config.yaml
activation: "geglu"
norm: "rmsnorm"
norm_eps: 1e-06
positions: "rope"
bias: "none"
parallel_block: false
init: "uniform"
init_std_qkv: 0.0386
init_std_up: 0.0386
beta1: 0.9
lr_head: 0.00605
warmup_steps: 0
batch_tokens: [16384, 32768]
Each number is 200 + 40 x the weight over its row's rms, rounded and kept within 0 to 999. Layers, rows and columns count from 0. The size before them is the row's rms in percent of the matrix's.

# layer 8 attention value, 128x160, rms 0.227, rows 0-40, columns 80-159
117,214,230,116,235,239,160,187,249,252,205,158,199,130,230,213,190,214,70,216,85,111,269,234,191,136,228,132,189,162,173,213,132,169,189,178,211,209,250,238,222,187,215,223,154,193,235,225,216,203,201,207,254,186,202,231,248,192,183,230,187,197,239,230,201,234,196,202,240,190,177,216,209,162,262,249,157,77,174,180,309
122,169,141,167,182,161,238,216,133,129,216,196,135,203,203,194,187,252,236,234,247,171,195,247,245,237,218,233,245,189,211,200,230,216,218,201,211,226,160,188,193,193,207,172,157,178,233,117,109,204,191,269,225,237,232,233,221,212,160,201,193,257,202,255,225,139,156,191,235,162,195,255,205,319,203,157,222,217,119,192,161
143,225,209,216,266,183,204,173,163,181,201,199,196,248,181,202,192,211,161,189,270,151,286,211,266,227,179,233,249,167,203,207,200,214,175,212,142,198,153,203,182,189,160,195,190,239,206,184,184,204,138,203,138,219,233,193,158,150,237,142,154,203,186,178,201,229,161,229,138,206,260,132,268,269,245,126,219,210,161,276,113
100,249,219,219,188,115,252,215,206,147,226,144,205,190,221,210,215,206,124,179,316,209,211,168,219,266,172,229,164,112,227,247,267,223,190,226,150,245,219,229,159,223,243,242,153,257,244,191,182,212,195,180,179,282,212,246,260,143,178,136,207,232,216,168,159,180,203,202,205,167,221,244,211,223,202,259,235,295,166,208,91
088,246,227,206,135,149,188,151,184,145,164,134,175,206,222,176,171,174,258,173,195,217,175,243,220,227,195,292,174,231,226,250,150,133,229,215,222,190,193,175,162,269,186,165,229,227,177,198,181,216,143,198,198,173,138,223,230,191,182,130,197,171,203,256,192,159,209,237,171,244,162,181,170,116,217,251,186,198,209,168,164
090,203,192,207,206,172,103,188,149,232,269,194,225,281,242,182,138,187,170,141,274,189,260,185,156,234,252,219,122,241,171,122,215,224,217,149,215,271,211,196,215,285,171,225,184,126,143,176,255,254,212,143,220,165,177,163,259,139,210,154,153,199,248,243,185,258,206,207,225,202,208,171,219,177,177,151,216,220,239,265,195
101,224,141,177,173,259,203,177,191,206,265,118,212,258,227,170,192,174,264,216,165,275,214,213,222,260,208,208,139,228,147,205,227,213,230,149,189,180,175,201,188,164,144,170,234,304,167,254,148,197,186,194,150,202,180,164,238,211,298,162,200,180,195,189,179,155,228,246,221,247,138,192,158,189,198,105,208,194,213,152,184
124,238,239,224,164,216,151,218,222,240,223,198,185,135,196,225,249,144,128,165,197,211,181,172,187,164,181,149,219,279,213,168,223,160,107,176,211,225,280,212,225,206,205,245,220,272,176,260,201,208,203,164,272,145,165,191,254,242,171,217,137,118,174,262,225,227,259,228,222,220,141,213,215,134,205,215,219,123,268,183,265
097,253,180,182,139,193,194,213,192,190,226,212,197,202,133,236,232,191,150,174,179,175,185,110,242,262,221,237,161,154,201,193,150,118,193,220,185,229,224,175,150,202,159,200,227,175,234,185,159,181,139,242,168,133,127,242,271,171,122,204,297,196,227,245,167,184,287,218,191,188,253,228,177,232,235,212,232,177,201,265,205
094,237,149,187,167,162,199,227,196,179,228,217,135,183,210,249,207,199,229,168,164,211,244,204,251,219,244,239,237,202,198,200,205,208,212,230,130,240,163,169,245,175,161,132,135,217,225,238,208,244,223,242,137,251,204,162,245,162,204,212,190,210,257,223,180,197,123,247,160,195,162,215,215,219,168,159,237,168,196,171,133
085,222,164,144,173,169,248,190,208,179,218,232,225,150,223,236,157,213,237,167,92,204,214,176,183,179,171,146,266,196,163,178,186,247,195,259,173,199,211,165,172,195,195,181,149,161,225,230,161,184,180,226,158,267,155,189,209,223,261,189,159,164,170,168,231,155,264,133,218,203,121,218,185,252,161,194,218,221,259,273,177
094,245,191,212,161,257,191,230,269,243,218,291,117,191,214,244,158,152,225,257,293,162,231,221,252,259,157,240,210,195,209,219,323,233,141,220,164,236,158,182,147,218,191,237,216,240,226,207,184,224,219,254,227,225,227,221,252,151,205,268,182,177,201,149,272,240,206,152,193,141,224,193,154,212,204,231,229,203,181,191,207
084,172,125,226,150,167,216,224,292,199,236,190,120,172,231,203,291,139,232,184,247,191,159,230,192,252,148,159,199,202,168,164,144,234,197,149,206,191,162,138,182,227,241,193,243,237,204,110,99,182,226,168,243,156,151,163,256,251,160,231,224,206,250,219,189,142,155,109,142,255,186,244,173,184,184,177,194,218,183,248,292
105,216,132,254,194,333,237,197,225,193,175,198,185,190,268,185,238,148,177,268,267,210,245,185,283,144,225,236,197,160,197,243,128,189,140,136,193,216,139,181,151,179,182,234,202,244,212,275,184,202,219,169,218,240,180,152,296,221,251,160,235,225,148,115,224,194,258,190,158,235,255,198,212,218,245,201,206,285,197,220,171
097,193,233,154,166,203,252,247,203,207,268,188,82,225,171,187,257,230,210,251,260,157,203,256,202,163,185,188,205,159,193,132,243,222,173,163,216,248,261,210,180,190,221,283,229,229,254,196,145,200,169,187,244,181,194,192,233,117,223,155,289,190,209,241,209,169,209,221,245,196,211,177,256,273,174,220,210,244,160,186,164
092,289,162,203,151,256,165,264,277,163,194,175,209,200,192,220,222,241,146,151,182,212,201,229,214,254,183,268,247,196,239,208,142,140,196,220,211,279,194,218,137,250,224,218,243,192,214,191,199,266,297,197,213,131,155,173,233,184,206,176,208,194,194,175,149,206,188,189,236,222,184,278,224,168,179,230,234,193,215,244,113
093,156,207,183,163,220,211,176,200,225,208,215,164,176,159,260,161,175,212,169,181,164,215,274,234,132,181,199,227,238,213,205,195,190,206,168,208,249,224,158,219,219,186,192,239,175,201,200,206,149,159,159,206,198,159,177,216,232,242,173,188,136,171,200,160,108,188,143,251,223,181,228,275,109,194,263,227,169,250,234,182
093,308,198,264,205,240,211,201,285,215,171,173,145,214,175,148,113,194,234,107,226,202,150,144,244,341,249,200,164,177,196,220,240,225,162,225,236,270,148,162,219,230,190,234,179,297,226,280,219,209,207,182,222,175,188,255,231,183,169,179,134,252,207,221,219,129,231,144,205,228,169,205,232,212,194,211,208,182,161,270,166
093,191,215,210,157,184,166,189,232,142,175,211,132,80,222,167,170,239,197,190,105,191,199,186,135,202,227,164,283,201,226,222,234,275,163,194,151,212,275,141,205,210,246,243,192,277,202,202,204,188,204,178,189,157,261,246,191,217,200,187,193,259,238,205,281,219,244,208,176,174,265,199,240,232,147,205,213,212,235,195,188
098,215,232,174,194,159,184,132,155,136,239,134,156,209,192,226,256,237,170,267,267,185,183,200,158,222,240,176,243,174,189,198,254,176,183,218,150,298,184,225,191,223,251,262,204,243,206,211,171,209,221,233,223,174,172,261,169,186,195,263,196,206,158,201,154,224,287,201,205,197,224,114,288,243,193,232,221,211,197,267,100
092,264,248,170,213,251,173,166,210,181,242,186,272,203,226,188,223,223,199,262,183,283,245,208,168,200,186,222,276,198,199,188,140,142,203,286,161,204,189,261,191,168,151,224,193,189,140,213,188,223,222,199,127,222,290,262,158,128,268,180,277,171,256,196,227,202,142,211,146,269,194,229,149,139,201,187,270,289,268,149,162
089,288,208,192,225,227,200,210,172,233,199,199,239,172,201,198,161,196,226,234,209,206,166,198,153,323,186,162,132,179,268,188,191,188,204,206,200,185,231,187,179,166,205,141,205,194,114,153,158,206,236,226,134,268,124,162,156,132,202,215,257,197,210,136,131,118,241,157,246,168,218,147,200,184,194,211,236,265,249,201,215
095,241,220,181,169,209,171,169,203,163,197,182,156,151,212,191,131,206,162,227,282,186,176,189,123,277,272,191,236,182,229,189,135,177,229,180,190,227,233,271,292,234,228,213,194,239,245,216,194,89,217,204,222,186,231,215,213,192,156,198,249,211,204,235,255,247,186,175,168,163,278,176,146,164,242,217,219,237,233,250,204
087,200,220,154,166,229,184,187,204,193,216,203,147,176,230,72,240,206,158,177,193,180,193,184,248,193,238,202,168,207,211,175,278,250,163,207,216,161,259,118,162,209,201,213,216,207,187,128,221,131,181,220,186,230,200,235,210,184,175,175,230,203,202,161,121,218,259,149,270,242,334,235,227,148,292,229,178,196,203,289,200
091,237,192,239,157,217,132,257,157,185,251,221,204,174,191,172,185,156,147,242,181,189,238,215,221,174,99,251,188,223,153,324,194,164,163,248,129,225,258,210,159,186,136,146,215,270,174,237,218,239,168,202,239,194,204,234,151,228,179,251,183,215,194,160,178,147,201,292,234,127,176,200,140,258,134,241,228,217,208,206,95
095,229,208,195,250,226,213,151,205,156,205,178,163,100,229,241,240,215,175,227,267,148,204,226,153,197,159,213,212,215,230,235,234,194,187,155,155,191,189,206,163,233,196,184,224,284,184,192,303,159,213,189,225,188,192,180,183,153,199,228,170,166,202,137,163,228,244,220,166,131,99,173,227,175,200,188,192,194,221,202,192
101,138,156,209,267,194,126,217,184,274,157,216,201,174,120,245,196,139,196,197,166,227,220,147,143,63,164,226,223,167,225,218,209,221,166,231,153,208,178,181,268,178,183,196,247,263,162,206,273,172,201,204,179,167,242,233,210,203,185,257,209,191,199,251,213,274,239,164,251,197,132,182,190,199,236,249,186,235,171,114,171
097,228,228,178,255,264,220,160,290,277,145,154,231,205,179,207,212,193,177,177,207,155,143,153,205,189,107,153,288,225,258,162,170,234,199,153,200,163,273,218,229,242,202,194,174,227,183,143,215,227,158,269,210,151,172,194,213,150,194,189,236,126,227,192,71,265,184,186,159,252,200,148,149,175,202,205,280,232,275,263,168
094,167,226,235,289,242,166,207,314,241,176,187,172,219,214,189,142,226,128,232,217,202,167,108,195,337,189,210,107,183,159,165,139,192,162,203,210,261,180,240,152,223,205,169,225,183,196,236,215,204,224,185,163,96,195,185,218,209,231,147,160,148,145,172,225,182,209,254,132,147,227,199,213,226,178,161,215,264,192,181,106
093,114,192,207,247,124,259,219,232,267,205,222,237,176,254,132,179,206,213,140,185,176,215,129,179,197,220,186,187,140,215,259,232,226,246,179,122,197,207,198,174,289,196,186,173,218,255,184,170,193,137,205,231,201,195,196,210,186,218,187,192,183,136,212,164,201,181,217,217,181,188,132,201,254,213,244,218,212,161,211,206
093,255,222,262,198,152,150,166,215,141,230,173,217,242,194,214,144,207,218,180,240,121,246,216,227,261,219,219,191,201,283,159,202,214,236,192,178,158,142,227,140,220,248,178,196,326,206,174,180,226,246,268,198,265,229,251,184,121,231,183,207,213,199,214,170,231,238,153,239,145,177,190,229,234,198,164,262,270,218,217,179
094,307,174,246,144,220,186,184,169,220,215,204,170,238,211,282,196,247,224,231,174,253,185,195,148,99,280,130,210,213,263,230,209,227,216,230,175,159,165,212,209,142,134,147,198,206,203,200,211,194,246,160,197,222,198,233,187,179,236,176,243,253,191,256,198,181,217,193,239,295,204,216,202,223,197,243,145,280,197,179,187
103,158,227,172,275,234,288,160,194,283,176,235,225,254,177,241,212,215,162,226,184,239,215,110,205,191,196,226,238,264,217,186,167,143,162,249,241,245,203,135,193,235,222,187,170,202,194,216,244,256,143,266,239,134,207,218,202,269,213,227,247,208,185,205,201,242,177,120,176,275,170,202,203,175,215,187,208,191,217,174,238
088,227,223,221,205,210,224,143,206,223,162,294,139,216,236,186,134,248,182,260,274,184,212,222,218,229,126,234,208,214,179,188,196,243,225,212,166,137,188,233,145,141,231,177,187,294,172,224,182,193,105,249,196,199,135,174,223,236,174,256,187,242,164,199,215,194,203,311,173,181,130,262,202,182,225,268,182,174,205,211,265
100,215,164,176,216,235,255,131,180,190,215,147,132,221,268,190,263,177,253,223,259,159,175,131,256,207,259,216,243,193,151,165,240,254,246,194,127,184,185,171,184,211,171,190,158,193,153,201,209,186,172,268,236,241,213,248,237,181,207,151,185,209,221,177,211,212,131,118,198,154,125,164,294,214,159,157,225,208,183,172,179
084,168,180,221,194,190,177,186,150,145,202,178,259,175,220,188,177,207,195,140,185,199,212,155,205,207,188,167,146,208,131,165,208,134,170,252,108,215,115,173,196,107,119,175,207,228,210,224,243,283,223,270,173,190,158,251,159,185,199,245,197,239,227,109,131,184,200,212,185,174,251,168,249,239,225,206,195,183,174,157,195
087,115,93,167,184,244,214,192,227,251,265,176,176,166,190,193,150,165,145,178,205,270,190,222,155,184,148,224,266,212,151,161,143,203,271,232,220,267,255,191,246,216,199,182,202,297,253,242,193,233,153,199,259,248,216,209,178,141,204,179,137,164,209,147,137,203,199,227,173,185,207,145,196,203,214,243,149,225,152,199,205
090,225,195,246,192,185,182,201,188,243,135,193,222,195,195,201,189,183,239,178,200,246,166,181,203,112,190,173,289,179,203,209,269,191,220,291,207,215,179,149,170,212,245,152,112,214,186,127,216,226,196,239,191,194,160,209,184,212,225,153,115,159,180,232,115,235,205,259,145,188,226,164,252,184,263,200,198,240,170,189,175
090,246,289,181,192,246,206,214,272,209,206,176,217,231,203,205,277,162,256,187,147,199,232,166,210,138,192,189,336,152,241,161,138,271,155,185,163,210,208,220,214,187,248,190,184,195,159,251,152,182,129,136,205,194,206,141,219,217,228,319,197,214,198,226,149,239,156,195,211,137,285,148,176,170,225,214,134,232,133,188,208
089,221,237,242,209,228,161,180,202,237,130,143,204,152,223,198,108,157,175,289,226,217,315,184,181,196,149,162,191,242,193,173,160,169,215,127,249,176,250,218,191,195,246,213,181,171,191,170,184,161,165,146,180,229,210,228,200,239,211,192,234,111,258,145,180,219,183,199,221,261,234,222,161,230,193,182,120,115,203,211,172
092,171,284,175,161,188,184,145,184,210,181,270,204,200,163,187,169,261,217,216,228,200,227,223,226,163,171,189,164,201,70,208,170,171,180,162,149,198,204,201,159,244,207,158,219,191,154,153,239,187,128,177,198,144,213,167,216,261,210,243,269,207,185,215,157,215,215,183,208,204,243,188,145,163,176,184,201,211,240,126,176